python train.py --activation="swiglu" --norm="rmsnorm" --init="normal" --init_std_qkv=0.0734 --beta1=0.95
Each number is 128 + 24 x the weight over its row's rms, rounded and kept within 0 to 255. Layers, rows and columns count from 0. Numbers have three digits each. The size before them is the row's rms in percent of the matrix's.

# layer 3 MLP down (transposed), 128x64, rms 0.22, rows 52-123, columns 0-63
099:112126091111108125124147104129142147127101131101093082109128158133107091122118137095101110105154106064122139125096071112104090108147142110098105119098135147157127118102143157134131104165157148
106:152117148141096140153159106155118111137128143084153120131142118104151128104134138114148155134094125154124133160126128124074153115105155091168098131159113121106145132145090118126094142140179199
107:098106145101133119120152125135112133130152128109134129122129105121100087116077118155135115119140141145096153159113173125144106119164144157086122146076137155136107127130129134126159153212138087
102:158116095133108165091125106129175105097097116123138104181120123136136122144151108127119095125100148165123095162178104141131101127124168138127156095127137106139127114131161128157123102182161119
096:097143132121124099137132104123128133131159125112073110137098123098125128171122100127142083128161075110139092097085096155139168130150147148118114133107095142148147116139147134140109134107199140
107:117155126122164127133145106130117159140130163131107113126120138085123119154119111145073078149137140128119134130115171138095166160149121175114137152126058144123132149147147132153130161136096077
092:125098097149117114137141124084189097130111140107119130126113172113117138165137124138119085132175105124113156098107100114160095117107165122072124094121112146118101120104101099160139132148148125
101:147161103122127119199140123124114153134159167113154109149118123147148126158107137133119128116146206148162126092107151160128084096134152104153105117114131112113144129109088106113147103134119109
085:138133136101146118142127118140078119145139136150148083153094076144159128158128145146181121124180143151127136112115156194126120102111116107144096158136149107145129127099115147077122126124098123
101:135105116113123141106139125091105138157128141142130160183132151131088164140105126104162132123135107176152139056107088104142147158108104124122141131121083152098115101121149122133144139149150169
098:155137144048160150111154135139112110164122154111142104115151124111151160139149106105106123118105121172101129132127127127161129136121128171124136145093105127118130051110125107136134130081139100
098:096153172112127133113124131150135068104166129063131153150158120080128152158128119125127119131126128128112115170128134161148146096117130158108084120155136144149132113105168091129110119110105165
103:158101079118125129134138118101113147107130133108089136133133158136091080086124149107130139139123181123099138137106159099117161114132105107143111129150132102196109160123125113110107103143156079
104:166073117126159123137152123174077133149131165134140086102131098163156127121140147107145139127134097125125156131148112130115129104142155165148124104151140082097099139155140138150165145114081114
100:126149069152117146139126176117134103164148144109142156133144094100096112126125156106129083114081133143153129127138124094116128143143129106102103140100114110159145133151108166126141197105155108
101:162126151154125139131154137120117097154107128138135159077134157133082105145113080141135108141123166139098125137134173127122105134088143151171168091124134163127125125175124126156111116165142085
108:137118149100157115109125101155122082117160095083141190140092136134084108135112132095138165163139121134114139109117130103108136136154143137141077137126167120076164114137116109140115118114102109
112:119087127155135148087137158118126132109154162142142116072151102173131106124157147103152178164167106108129122164156143111104177132118132142110100117113115114108165160126098131106134108138140113
109:122117120118094085151092123123126160127161121093106150105150146157139111176132125176136096167132100148148121130129129137153151138120119114158129143127081158153156177138124108108136123157190113
096:170114136136136207109134163134132140111105097058200110140107132120116145098150129110142109094155107126138134134094107111133117104136128116138138145130140131126149157119118116141132142125156081
094:118157120167118141134122133154128126104100130128137182114124136118108100143151077113144094144112153093142119165151110116152148111096134156123159130184115183158107128121132165156102119138176139
097:137123087169133110169100087102109087110092123124144161158095098150137123121113122122135104129158106123125125127118110122148141155090142127126120120161149063103161150159147155150084161122130110
096:158117157115103120120115095126159093159123145142058149140154116117121116122118117111144092118104145125121090126119129183129109117096155121167161126113122139176103131172111115165099146116160149
088:108127095097132132100131081101108123098157151099114147151116134116099128157169100130132168123103142117124100126121118179134120105152142161149136111184122116144088129115144144149160072128167117
104:106138113097135133142140110079083095111152139116077151148158151092121159132120141112117129131121094158134082114118101140124150163149103161132090113110132147157125132095114138149120093097184126
096:163119132124116107129116076125158160116128134157134125146114152168129090146059170162166116100098101139169107151133096147137155162129115144145148128163108135153129142144148118111120110092150119
100:151109121118124147097129150129103125163132116122115115086109092138064113114111157189086119144156155128148155134145122130138102106168115118125124134128158130120120083099116151093161140130126070
105:141164091102135124108107160170113145205111155165162153156124114124128157125115104115115135121111104149154148127096130128111096100130150146158163164135133124089135170094119138141154112141121122
093:139154109114134083131109155121138143118131123137102093166110135143130068124093107113135129103099125119123098119111098134122117159120129115105142093105143171078101176096160143133149107157091086
105:129102160124080167119169110116145116137146163121133175123111113120149124140161110166169099089138104161138108137141121140119128091069154144162108143116099130098155160106105120128132117093120135
094:107147117078106131114115133150126150158148118168140061093132109140124137098122125118132167143151187112117170109099123118141151133161109122123199159112106136117129147117115138108129109144106108
096:124121160109114092134158132117127116125166114157102117125128109137139163118119109134182195149140159125129138135144162114128105092114106123152122161116145118109089184142142132086164130143085159
099:148144074139129109147159124117147111137131109180123119122140104159198116115142104157124131104155143154168128132155139138096118107118146094106090144087144148136151143104156102086154134147102128
097:127163078102117121125106154146155144144108104140101081115118149111169100106159110172094130114103173066112113109104108098122133138158121127099125120144127120150149128118144134140105152163088121
102:140104161145104149126149108135119122112131119111108148132091124146105055146166146104090143129089131115170085130142119172141141133128146132143111148187130111140157104117136153162083122143118105
092:145074133123148101142135159162129124107117098118067161108123177107101137112167109110068129136150123131138135116142095155123109152134088162140168130101125122101157164139149136119137153127116124
108:108155120157133168117088137165164132118112163117143169129144203133106124126114145111147074122145157131107141117121142133144134144135120100138133105145136177186130114147144102155134130127160094
109:165115152108095127149147105105091101113123123129096143123130091126121100155116125132125100134131185128089180167145113102122123102164149160148111121130177091117133119125080095113145101106114123
095:144168096111101140121094139135128099127108105133157097111075134117153141139094170116144154143190149141146156079133129110136115127166164174163124141109148135128107147151136132147126159121120157
100:073161141097148105143121103155098153117126100116130122124115093139081101149125110131167158128155144157127157150111152131095127129088137082131105100105143099099148147148113180141135089133120145
106:131079129101134128153131133107135082132113115164117122117115192095130144128133148140177101164104092081107128144077145141111129111133152135141106114120127161097127158174159155115120108134133107
097:115123105157143136136147152137139149126118123138124097133117069131122162138117123147155193114117117103152094107122142084075117136113138103097124090114156113067134084133123122132113121125104174
097:123107128159140123129122120093157132120135146134113181123123114136157125112114118148107154096102157110109096158123108157139085116132102174116173125102125111133101123109141118188108116140204144
101:078132121119145114140114121154186128122106069110145190139161169107090118133113132112127138094120134164146109106133105153125131146137134175127138118152108143135130121086128140158125142122167168
095:184120145109146082127136146118128126120141164157170113101100078114130123157111121126128128148124116170133154150136159096140113108144128118109147140136155091125134109123093159097136055144104103
085:128112111125174149112107111118111138110107104170087132169101142143128091116132159143113132186151128128136125112165127104081145146118115111149179134135091160170102112132165118100115117101117106
098:093141142111103154099127075139129103167135120142140110134130074160136137116156141114119168154125150137067137116167130160115110129126123134139118147117171177118153135096180099144145133134147147
109:139123152080127101131101108134061127139130124163079173099153174149103157110157138121123111087112152111126141176155135139144122108125103121129138121134152175132115131161105121120112125127165110
097:111122149149127126112125125098145141139136115146165105153097137166124121144126124124081076119107135052148061154134127170133157178108119121119103104114114141131134118128165120141095146123148125
108:125141132141151118117104147094108072112129137136168095110093137131134186164076118081102132111098126140085117116127140133163108126126147113123151126134130136158159114082100138117094093159121126
100:167121106140128141114109103127123148092131153125106118097098147101133071145115114139163141131105155139111170143139153110125067125125146164163107109187110128095102101154127128151143137152093115
088:159172152158087129165125129168145067113121168116146122111136102086113138105153115112144158131150117152132136164143125113133110136102100136114113131055146106125122103129098125127116147098097140
108:094114163132109117139143161111141100141085119140102159093141168127132129115121109167115097136101124136136104108133063091112110109151138140126170128115096113141104102124141111104148119129055142
091:141129096169158155175148137163078133106113132132145167139114125076103106135177137125102091147122120111126106101144117133145125143131124121074133108120124132121073107116169159154114126147155123
103:113115124147118082154094136126125112132089116161147072120100122095133113126125144112135151102122099070141134172103125098122153130149120107132154111112102127109179166105147074107132145123155107
101:132141191118153090119126094105118131142171172147088089114166117175129140139103101164143119151103172116126168111123091135133132104123117131152117126127104131139109134099169129099154120125127103
116:148140125110158135136151143137120122133114176152130147160168168098149151151127127116138116164139132171117118125110148137129116119142140124133158133127145130123090077158051126119122139162165066
100:155133115105144166126128123138095117133145113159150160125135113112132089154150172132145139118123142171124127157106133112111121087094126130171133121172175166145139102119080098108175106158151147
102:146168097102133126165108126105132126120167172162097109120110132106091123100131136144176140100118119136153144124122124145127132121155150125112116122149154131123078133112077136154106133136185192
103:129145133118081148112151123146163142138175169127093129162138132125108143131124103122151165153148170072142141093142128118139149104103148128111098193129095117140129106118102143155173123110111131
117:106095083108117095100105138112132149069105132190116127122118144122120130137113124127135104143127095174115104159123157137134085125127115148089125154112140115069096166154130128128131113157158141
110:147152136113140136128123117136079126087101134121117124166178151112136114123194089185152144131142127108118099093169099090128105117159128079128104113132100119145137139155132138157146128135131124
102:161162149137136156164104153174107138078134089166119119095131116104141066128126086095116136108131113120102156126155159105153138130139151162143128127147155116118130182122129124133087142118139134
086:151138124090150156159132114122117129077144155109110139124120184117141168156158132142115115133129154121110108153149117133129178147135090082085144087134100159173081131110123133140109122122138145
092:140122159146152122109130146107135122140155153161176091161110132121106136108091151046182132129071141148154119111117168122115145103137114123143100128143138079112115125126125129118142148116113137
105:096077088141117112122141103110159139128102088119081157116110177126149109083133125126138139127112118143113112128119090129129157140095111146152136122152140133086182159133134120113062148142128135
104:166151111124116136114099149128118075090122182103102131174138148132120122148110135100123102127158170129134150054124148158110118145136146152162089137116089143140142135093096133117127116139122125
099:137122108105126114116123155145098162111145157153133138130136152151114096158119142165142122146075113146137117151100139143139124120152119103110215115158150110083118140171104109143144118133178127
100:100167109120146122154094137160125147112094155136136105123158140139090138117106093089117118187137092151175143138162159151140160148137151088146083157126138110103163125113104134118144110135125125
092:130147096133145137124093122160149118102150105130109152153084157160078138175146138130157072117103123163120089147067092146129155129129139145101141119141129139119107091120153114146103146128123149
095:157131111135122151117126120120177128125125091130101181135120159118105101078092125149148064135164138133127114094139113167148111126121100179134148105130122147165101145116119120168116154153145111
125:111128126127131120097125133070149102100124102078058121146142120129155114110096115133129157087124130126101112120121119110122112154134109178125125134164132117107181070133151124133132101105165125
# layer 3 MLP gate, 128x64, rms 0.395, rows 53-123, columns 0-63
096:130106117118119077118129115128104133194129160118133126126064107113141103121165147151190129109105152109169171107106116111116139105155144138139151143132123132125157106164110102140106136124151096
111:178138110151147111127133127127152083075114117132117141114147156125133159118142156093125135148118166130158118106130099142157118120139170045106089112149125112098129136111103165121153102131116124
095:146135143130167135080146116107095127136099130132159112111127102121114113145129102171144099134131142172110091156176135108137075148157125143138100164152128090130140124129142195117143087130140136
098:132147107150145102186141126146150127132119109112169080164105163097147076094143158123136147135133119127143141159121203129111150154102108156147122149117121138139137110117094115163129125133141102
114:142151150154153135108097145074122100098104094159104140113118116100142083113133135152164168114119134123118111120136164131096117090073109116162110115096158144125143083098120120143119105111134100
095:089185105129152149134131123149126160128091156146111157125161113111159110096145110120153173138105093134187117137146154151122126146148090110156151160129144160131140171167117109123122115152128137
088:119132145113111091071133109147098115128100153136127145092105148127105119151130115109131158132093103124120153157090122117179125131140134101085118142128093123150134091172173169117111163085124135
080:100125142132103118130092139115117084158118116163159093143125160111163114173130126116132110124107127146125131192103161137184151182106132096132160098103126177132123126146113118117134112112127145
090:140137134119150151130158101108122171129109115111129105131126067131085187135114118121123135116092103124129104089111138101116143169103127116143106149144090081091135104118109126159154178133157134
096:164083146124138149081120120117094138094140159129163118099103127106096121137137133102148137158078148104113099120117139078144160086085122178118139129127138132093155115140147145103117132113130160
099:137149145152090140145152158127117119105182142148123136146129181119117151167107083127125100141143118151159128144139119141164143143118176083081129142146124123136114131100110118094085142130102176
105:149123096134123122121141189188181147151154160128117102136112108116127152122112102121141074137145132157133105175151121138108158124109178125133104133149114135080137142137151141090127122118150111
086:135070128134154153131145123133128137095106172105141103099131152116124142112143106112142132156181140142145145144128136118101159111115146147127128122122132136069116154170146113186088156090106166
102:098150135140108137130118111162109108098134121156141126093142120074121128133106093133093100156102173150108120132113151114077157149178105145128095136131121125119150112131078119160121149103183125
105:120116094133123165118136073120106117133140134143091113130158179132156165142129116128133149089089112145169166099107125128107125109113098138109094136138130124090137124071134097103133148072129121
114:110135144106160111134139122114127148116130150132147105097106118112197135151117103142114127092153104130150102158128126065140106123138154114148103122096119185129132098140102180093104157102151123
117:125133143177101128153124151102117144115103120120123130104156142154155093150124130102104170121126129121071096119087098112142111137104146122157126085137137121089115122153084077105166140153100112
107:150115121105145124148107115070110119155129123100136113107144117155197147084102117136132161154116146142156093128171158105124160127090150158110130116149110150174153152106113107159117125126112115
102:121128144138134123088175139142130134101158117067105113129118136141101139150149143128154142116136121171123192155104116098097095120125124100161124144137144085100137145159123165165149097118121095
084:122119140122160105087123114138089084140143112115130120177123187121117124139179149135114184112131089135096138120118136138101183128158113127094130144110102130131119133151131129121135119137075083
096:140147066174159139136164113096112102140094137103127170124094094126123121078129110123106131131141104116141146119118140107107117104096118147133091171134136108128145110144165160163137164106091144
091:144145144141123092126088145119129095142121141133059156155153106111144142121120161135157102132121134149131139160147115130111142085097101113116175174161108099103098131164081118123133101098127120
085:119158144136094122170094170114120132141090082149116115102112156121135096109103137150091104157146102129114129149110107101134126125147075144118152126110100122139109153125077134106164113130068127
083:111118095093118128139141171102091137105145138137131115151135123092122138127151150109155106146087138146109115151164160144112153148152133161129145090147135124110126109129118150091112044094168135
108:143130072102127114142131129080088116159129116122102155110126181106181139099161113153093134140161112150104118139132178145140132134118121096144101121094181127126112109128141124148094126134101116
099:141076140112155146100127205146123114100114129134132142128114115093093144135124144130145085149128129148134150112119145139127148127139140090130122142151156115150138080128123133057106170121158090
100:114109101132128140145094120172097150128151093160137143097145091129100108121132119150126134070143121089173153162155096135143096100156136144160132147109151119132087148114113154131139074111121136
089:112109088125108143109108124157106102090125110112123133078104110096162155142144120168119141123156116131114099111134153111138197154152166087137148101147135089123133155140124179117114141115104142
103:162075165139136166124170132122123140132144145175098131110115116134110118105107183158115076142102139127123123133113094123118152128107146171175123169119102124094089116113112123121106131096134136
103:116118152132111114113119101121105128145120114129135152124159112105158101085145157164147140125129127146127128100157135155127127165119069169120118159151088096118117174151102096161152067140133097
099:133098082104136135159160154163111099109141122117157132112092131104124122132128107181154119129140134152128143074136143160106131186094125151088124190149144121129143173149138126118145140135133135
093:167130154130177108131146096159155098115130129125107109125150142159169136076142121103131132144174126158128142145123150144130171092101095106173137106138127165155133151185145118109136147133138123
094:139141116088151090111128153131127136126133114136164144111106103147155078127139176121128106090120173109114086125083122105131159149168094139107072126136152151122162121112132118128123128140074131
113:097141155175130057103144150107177138122115134130144131147175124110145156146143142149133111106124160138101114155151135087098103136134087130157132160133131134125090155164103112144164139125107144
090:156103111165095087152130161110118086096118100142105158151170098144136123144167098117114081132118130150139149103089120172149135122135122148134118102114172151095151127123115125133138121090129169
088:089073106136107097106129136084126113130102097088110123151134104139145106093132148151150123125088153117155133129105153134083126131132142127113117176133123141103150116093072157124138085102154113
118:190125145146144138158129130154140139125142096111119173168127148137123096113082130091134121099115107152122164109160113127121143115182151127164091146124126068109126153100104114119142148128126095
104:107134097135087130144171144148098151153093215090117118137130133097123128126170116153135155137096104111109137182165140116120136114131113146108110122140126128144155098168134137095121120108141137
085:109116153140138124133167125099138127102155089141154118148124091142087095082114120126145120136104177168125110095142127124123121127153118120176159181116120158143156140128114120155096124158185122
107:125163148165141098143128145130151132111148137160085097160118137156141091162153107138166201148156158135123087121140084125113141145124144112114152161087127120110133108105097137116129134101147141
094:111165138086103080158109120077097105117139157083121178108101139101136117119141127125125130168136126146112144086134140133153123112179157141143088121134121134103173160118150106119132138139106107
097:088117129107120115134147124123160116124130131128137092138155126104086094070140172093168112132145156091166149100106119120101183171142123121143115148160128138122128158135117093125161120140128166
103:157173141140098139135127113100149116125125149162138142108092150152120090093104181154179151114125086086166088119131129138112097125119155125112098128108097133099134129115152134149120106095147156
096:128132166117132123142105133081094138118144116113102137147150123120088172138103147096134124105112153127124075123129155109133149126140133119131105125124118101111152195129107121189120086121070153
090:124172157105112146097164124127168142125140103082113107091128094133127132137085098106107119139126125140109113103103132137149128140140159148135097132190147110115162134109143103168193109124136114
112:172129116147129116138158196163144149086129155104146166129141142102095118149155138105153144155153116161179135096127123145125104144137153094140122104142162138145120118116153152140073140123113129
103:129115118112086119121120148150157113126150167109130107167136115114118139155138113155059157117150103164155143110112125101084165103137143109158111081167138102139156163140129139131170106136129142
106:127154109139136093125184131122138162120142118162126160102160134152123154180134114127112115126101120145119151193168172101120125078154123116138097107109106143104108116119120136146150081136110135
111:103123162147089121117120101151121132143145131105114131117169081127155159125094144103073107126135147133112125160111102177124162112062126143095135152107116137132167139108085103128106147130109127
095:117082140122120105109120140138133076157177099123087143124128117126086138159098128122140114115130105173186097127128093096129138129116153149140126145107116077096134086133125156117098152144141128
096:110106097137133124108141093105097134105147098137140120152136156110152114125124112135050141122152127154136120122161148094092125117121157094124100172131146100167118090100102121131101114153104079
108:152134146115072103098096092101116118150121107139142165069105165134120123139120144180115122103130168136142112111082124107135084118106130122123140140140134126106084137143121135103125157101080118
089:124116126143154100103121135107122127183162078149105148156127119151116156086174138105106142136139101109104063123133122148138112174128128131099119142141125106090137141120120159126189121150120139
098:128144148136131104146074155147143094125120130146181168127104106103147122164100125130098164120104139121160132113166159160126123151144123075117138112148086118138133182146134157095113109103140131
115:122093118120126111115116143091167190093132123190151085111116136127137167146156118137153137113138142167146153152133134123120125126108167130108126131188105165118096082116114134104115141121121127
115:152130107146144136094124180111127062101188100128128116149104103141182104082139121113137118111132173105115107109145147149152117124165120099141116081093126126143147128118128142118104138138122118
101:105149114125102118109120152095132082137176122111104151088096125121132155137130153135131149108132084156146138145109136142121102144110143077075118140127137142159129205122143133092112098138116108
096:118117159149154129106139151126125146138115142169137163120115132141141120149121191127109177134116176130107106107128129109108138128103115114134157115101101100133218098133099123163118147119125095
104:132154130160122129141105159147102103170108170157135115142129154149161095130111131160141128092072138172129107095156142163133113126146143127088135078143145142092122136139110142133154124177148105
122:150116122137143091110142131123145136153095158133148107156157117123196179133160100123096112104132147181141144128130133129168083124138145102188097120108138118145108110106164131110152130113132128
100:132122177127138122107097146175118162120121130110113134139143091121088174089090139114118151133123128105150108141138112156168179157163135124164143123164167128158142142154122101147123105110090129
101:081151166137128138160124124128085138130128141124120116141098096147151077135132137108158191113124140098117110125156109108133140162172137129138146125108121101099195108112154118131108147116165096
086:157172150122133101155140176111120156124114158117127101109118142127141179135139152096171122119086133118106118147150116117126134126137112088129119074169121136153089124094161165118093124147145164
090:125118073141144107132167101133109135122181129127087113153135118115115089128109133158080153119139075142102134121163106139126147125161155124185117155114121133120143129148175109103135099116151159
111:109154142120090122073142110122092132110125090180126175079170125140147142150099110133082108138102162140093128132154145139112123130115130080135114103154134159129126141118128153118128085112146145
097:112142181115138090106150104106154180149125148122140139127093110138147155133108208124132118122116096084117108131125105176114133112140156153129103151116146144126177116140128097133148118152108138
102:104124122133083154131112109138114141049129145109195125117158143152111111114161145150128122134154110143162120111114123152134094132157157112156139121106095119123131087140084099150082130130135131
122:157147145126072186130138148142115145089126087102126126143117146122133137135129137141099163131091126144094123146112174095153136102151114090137163121179114144142100142145115134115087141140084111
097:125178115143123136140117158156097083126177078128125116158148109121120117121121098128124101114143104177109121127173113138146132139135127139130093150103112116136098109063173119165114158150131136
097:132140162122142120124155123130188148104133186111139148128119098163172144142134122080145142151166104150108093080136095142120114147071138130119114113116142136114129141181136105143109104134127141
112:132170140126139119158127139096116133130139111142163129100112090136195122103131102119145078125143085139132129151151118125081117148147136110170138131135111106113099151121141125181086109126073136
# layer 3 MLP up, 128x64, rms 0.349, rows 53-123, columns 0-63
103:129153118121115142122184108110126109070117090163138141122175153171121153096112101126077133136110154094137107111135107138148113136117092109120144155111140122167129139118160130124143117091082103
101:168138131112146123140123135100068128159128134127164093141121119117132160161121105139131101159184161097130132124130096166150122127084144116138131145098099126119064122154151143167115135129162111
090:136135148142125137160126106157064099098113093115148150152144128134123133179118057132125122126117145136157131132100134134129100144131117143150098144108150083172115146081134171109142105122152138
100:183093110130146115146100153096116092164147115135133120142100158114156112110109111096109138123101104115087143157156170107141134119140095100112116108112119160148045127132128130130141121140147107
108:102146131122101081141114129117143125163177127124148140096092156117153139114084099175152131089134106104126109132120098106103104123131146118113134173126132146174128098104084105129155113147174119
103:136156112157094137145126142115119124110101158133130108138102111114135092130110127158119135112110135134157141150157180187147193141095104126148167147122146139144134165148143093100092079119112122
100:132141119176077149172141120154147110113124124144126134116106129128119098141165145163190157143147135155143109125132072132128119139110160145111129148104124165114109189117158136125116104141104091
084:121127125151151146130097109074118136093111134121090125089157098132089143115119155144120096096168089159161121075129118119111153115138132130111075152119089113174120126125137151140103144143106131
095:158134135139126128129123118126144137130119144123164146150174108093148117150162126134110144155125122099099103121148091170103108116144143157096126121128160139126152130074158108152148193098068140
103:097158106152089105163110098148103119110114109151125145116084183137144155148125119173124121107120113134143117106192135169090100150163132117105116144141135112105099156154137140139131135159131154
096:118156134115138099110117159160132135160118118106095109136097131137135156132131142179090127134077128123104107141209176126171119130139118121144144127165135117144123105137172148118155137135164146
100:128123115123114121130125158168170137142123142115105119086153099092125148101091122135089087125157132147119122128135085134094133121090111122064146116125139122063160127142172112095108131109121121
099:123175103094112150129125101119086102093136141143173130144127121090117102164149127108096141145158121162140130141133124148170105117157106098125149108126086117140144177137110086096116114113081121
095:128098159109137131111110123127132166115152128149063092122160119157162140118139116135136110119162107119090104112134155156166129094144140146174152126180139167095147150146164115101123100147133118
101:143104113123142100143115129087148118146125162138117105143120141148090122168162096095126144173100129144120122092091099122107138067112073093107094140153138084121093121131125128106124129123144154
098:114101113109132131132104113145104119181122156162148137126107131046146096118121093133146135106121111119151097106156116118137141138144112110155125103104133133132125135212150135174113113149145126
107:131159120088114099164082152136109132188112095101114136185124116096146137108120125141134062101105131148158097111119142139143098129140138150147104109148129121129132115115164127142107117077129130
112:086111111124186136170094155152121100127117121129159118132138113104111108082101119158103128135116112136127070129127145161151110099158151100094136145132144149157095120112084170109119145123120104
094:160121105128155132130142106119125113163115135110144113094151154151137123179136099151100146171123144103101146109128149126065114105150107151132116103123106123124138094140193115146146096187121121
092:141094137136172072127127149128160136159192121096112114115138140155113167118132120138127091132114122107088125131145135141128138126138146136111118160174150137112108100123137119140205121141118082
095:106155129138159120146151147125133169126099167114089144093149127099121144121101158122111128145115100096201168153115152119154130149157121119166111158158109124146171087116155127136123147108119138
091:134131149105123117119160167132102125103123149133111130159134130157082121150166099103133170137176102118158184137106130129125126124142180135112109099188154105146111123102177130111143135135119109
096:092136124105116098188125122102132142128118074165155140115100137119145083092124128171115116133139126108100134111129179109092146132137095104108151104109096080120125140139152124155119135110088139
097:112106141108129108156105178127148095107146125126126139114173102134097130158103128135124092060132112059167126147137139131130131139142111111109102117126123105125151136135144161101118156064135140
097:078106155172159170130104094103133117123113136089128114148135133141125126120163098133141101155176129129122097095174149113163118095125139143127085145113130117124130101180089129127095154130118134
098:136141132145108137079111119105091136170107111114150178110112137094157138080124121145121117125147132127142166129112095161169102089125111112128095120116165145138132097131129103093122112181113087
106:172113145132140164108153129121137089101141164122138092119132149117129116159107099116154113114100145132132170083099104125085148090095085096135126108145127092129117111149168096138111118160109094
095:125143129115139127143091118159170081118159141131129142118098134140104175132149122133135118138148118168091101101128123130068180112099133139120123092145185123146157149124097135144138136108081104
109:106148084121118118120090108122105087093126091139151111113102153107135123166160149087066140157138163131122122104121159139125132144168133136088136132141173146155140142134107105160118136148102159
110:153112119136180132153149141078124109126113160123085112130143127149168124146119114105091098111117139131117114148148121112106102111128174114175115100096148090141132088164138152106173106154155133
096:109163131156137129169094146174161134113062139124122101113175156121109143119132142130111125162080126136132131124141096111120141099100139114134147127153112111149158056120136138137164154118135117
093:116134113130156131166082112158105126095116152162137161121134129125158157124109172119084170116096141134107100107118100160115107155117118166103132129119115074114148138104085121141114119154079124
097:161158101117142133090185119163104140126139079094133114097101148131143101136123110125116175153103117088114113118126141125159126145143100098157100104126133123158150122112168091114136168169129121
105:084139086082148133120104137129138123124155125157147122167194118097096144115110110146153126155112158149163128078107141140093121145124105117129151112088111178119129141143127136093123107136146158
091:144109130144111092160156154175147094109114114137116137161136108179122154125185136112166130132134170123175162121057127125133156141110153136102124103130149110130133119116147100117139149125156138
122:125070131077150094125145117125109121133122103148094111125102103112126106113169119129083205122144093152136089115110108127120118116108129152088136130108139141099112142106100112117155086113138118
114:133116097133168069162131111126143147130128148088134079125120161121136156144093115060118157099140111113146117078117118116117118111102100098128143159116095148109124142147147113145110146171129132
089:129115150116172108109114151120183166172135093108122107111124110143139152081103095124119132101131135156131073109101131114108195143143149132137137165129108147141113131133109133171132127156129096
099:185108135132140133146168136105168119113145108129087119119112183142195142094134155135113110118086125113107128157113133113164152107149120139153117179156127155144137121139145123110154168143127121
107:164128149167146154164111147124138144119154121119105115129159129160119108146164093134133132129124196171112159112183159135107119136100108106134168143117109119167128109107122150134150122117179149
098:177093133125136105119136117123147136141123095164144060135121123124094122162135144145123114140153122158107127105161075130095116113115152119131190140111126160102087113146146137166123089145131112
095:107077122108139161118147082127073065156144107157105117116122148148118127128155119108111099091132133112115133100098114140131153115137143137131162161090167160113095143141122107126155094121153141
106:153084135137069139135074132120123136120119163137099115151110097167140159126133151117150114147100157097115127130110111120155168148116143145110131119070103149123169151142137119127093100138084109
102:109123114134158120168134174132135081131118094133140130137139129138146133155210142155112093145137147087152134107131155166127117115107130114157160126117136116134127076116115122097143161155171151
088:139173128148103103122154113110162116131148111104080130164158130159102141092094151105123109115095079145123137117171098150114171109109139144090106134154109105101154102096122112111147123112141144
097:110100101103106128111157101119121140121137113188147101187115152100155121101140101138112146098115145113132129110147101131112166107153089138128126149143146141096120143093116100110137130115169195
103:127139127171132098142128100191123108184158118099097152135080130168152104131125121135118112138105107135115112135141119077147131092129102153151135180147109139139134155156145134107164117114140099
103:132151122131171098089137131139119127118116121100066166113164118092110133117122112119102175156156107149126156131107142109148169078126169131141112115144104116093128113117095137122170104154109108
106:128144120147120147097112137130126120157096109149107155140195084118127126130139165179165112134093151124148122099155125115167179126142107127172139113114143169104106122128130126177148130147111109
097:127115132145127117142106124137151104136116134133128119113133152110175105104118119138162087154159165110131158146128106152127144107067099140118115160087087114158111085106153125111126158070147167
088:110100131103117143138102138098126147170122137127125102136123132143073143126141145118144147097094151127082158145119105165125115166122128113091142126144129075105136126177093119126157104110186164
116:162136107134169120093083152140116158086124065128130081122130108099128099160127154118097131121138134121108149100152178118145136113105102129121127114122117160135124158159077121138131133135163164
094:124135100177142104118120154118103141150142132132133176156108121130144111112170120136088121109123141121094132104169153151122139139106143116092069149121127124138123130110145121085134176193094107
096:121143155086135128095122134156143095089155158103130131197097101130103145141122103106164148106090147138135142096118128166139160146127107115135135137150083111124157159124104157079138111116130138
104:124160123102120148133114166144162144179076087117129173119070118130145119132144121160142115147133109144116110133105157084107138140166126136108123160097138177104112115108103133119117122180129123
106:113135105140112144148158147167173144140142115133132081102105158107124138091155114132093096150159127128133122193177099133127116150082143138098107141089103160133139136147143112161137128118121156
105:106170168157149143107172074114118125105122114141110112098103080164129155121140144172148127159135152136076103123093133118124159159123119144084145124123099113118145100115138139130127166118120152
095:083111100107102120093130115157119140163109113110163155133123081132147161150111128073109077146119154145119102117112137125148138154119128159118108166122152125119144168154129119138126101143118063
104:139135105113143115200175104128096099117100141129148130105137129129179135129132146125150086098117105156169111155106116173147114109153073132113143139097153120134150139168123103112108121131145136
114:119153146151155164138118135121157108149161099107156135092106122110158098160137168118111147077129119109124096111117147124101180118060135124135144087143134151137107102122149100145116124086113135
104:091110148129133113149123107127111079140096086087159127128133139100137101107145125080147195146130140143120097158142130127168122115159107113112161083130109114120122173138104113142117095121148152
098:114091140100140174094101152098158129114103105180098128118148085160093114104131120103124127119127141147161130119145129133182150132110107108138089114108085145113124167097100129127108144118122168
085:176157113133122132135128175118171144115151153122095116143110109130148157142135150098133076116120162115142140127137135139135181118181132114115118109145130089100093110089085144121099108143134171
090:125158159123151139163124161127150126136045134117146101130186124144114159133145142145147110102097153107114134146139148108150108117089156111119133134161135098135103138097093075149115128154131135
108:117137150142112127146102108193140112121092144156135151162114119159104119128100116140161180159132139091145147085137130150156147089137168107137134100118150126141137128108129147120132071176136116
109:091116154131145160135110102115124132127082127102144090164133101099121126132123150119139132094172161154154166112150143183132131138137131128163116095065122127129115129114088091094106102148141118
105:136145093160140143082134098148122096096112138100151127127144132085120132133162130123145120106205124130163137144147167123112130130109153107124077097130096137135109117091133107097114123105081112
094:113123126114136146131139138076190127156176122116149107168188098136146128084119096149172141147160154137160111110148084145137132160133101122134138134112137107136112142105127156113114126167134138
087:107153126102107122159123163140087088154187105149121118163133114119117119109106077138081093102104108146132140128129136124144163124145133155084099105126124111153158115118134132162172153148140108
101:127116180118150117097152138133116189118093158114129128085108123158161151150179138152126114124143113131156127167118129095101136128119125125114072161108158124102115136150179109123123138167137130
118:078132132113169131133110127163133133154163135170138119090106091141132128163174111129130090125135132098128132110125110065090145123122165108133142124121087125128122158137118104112191137158113127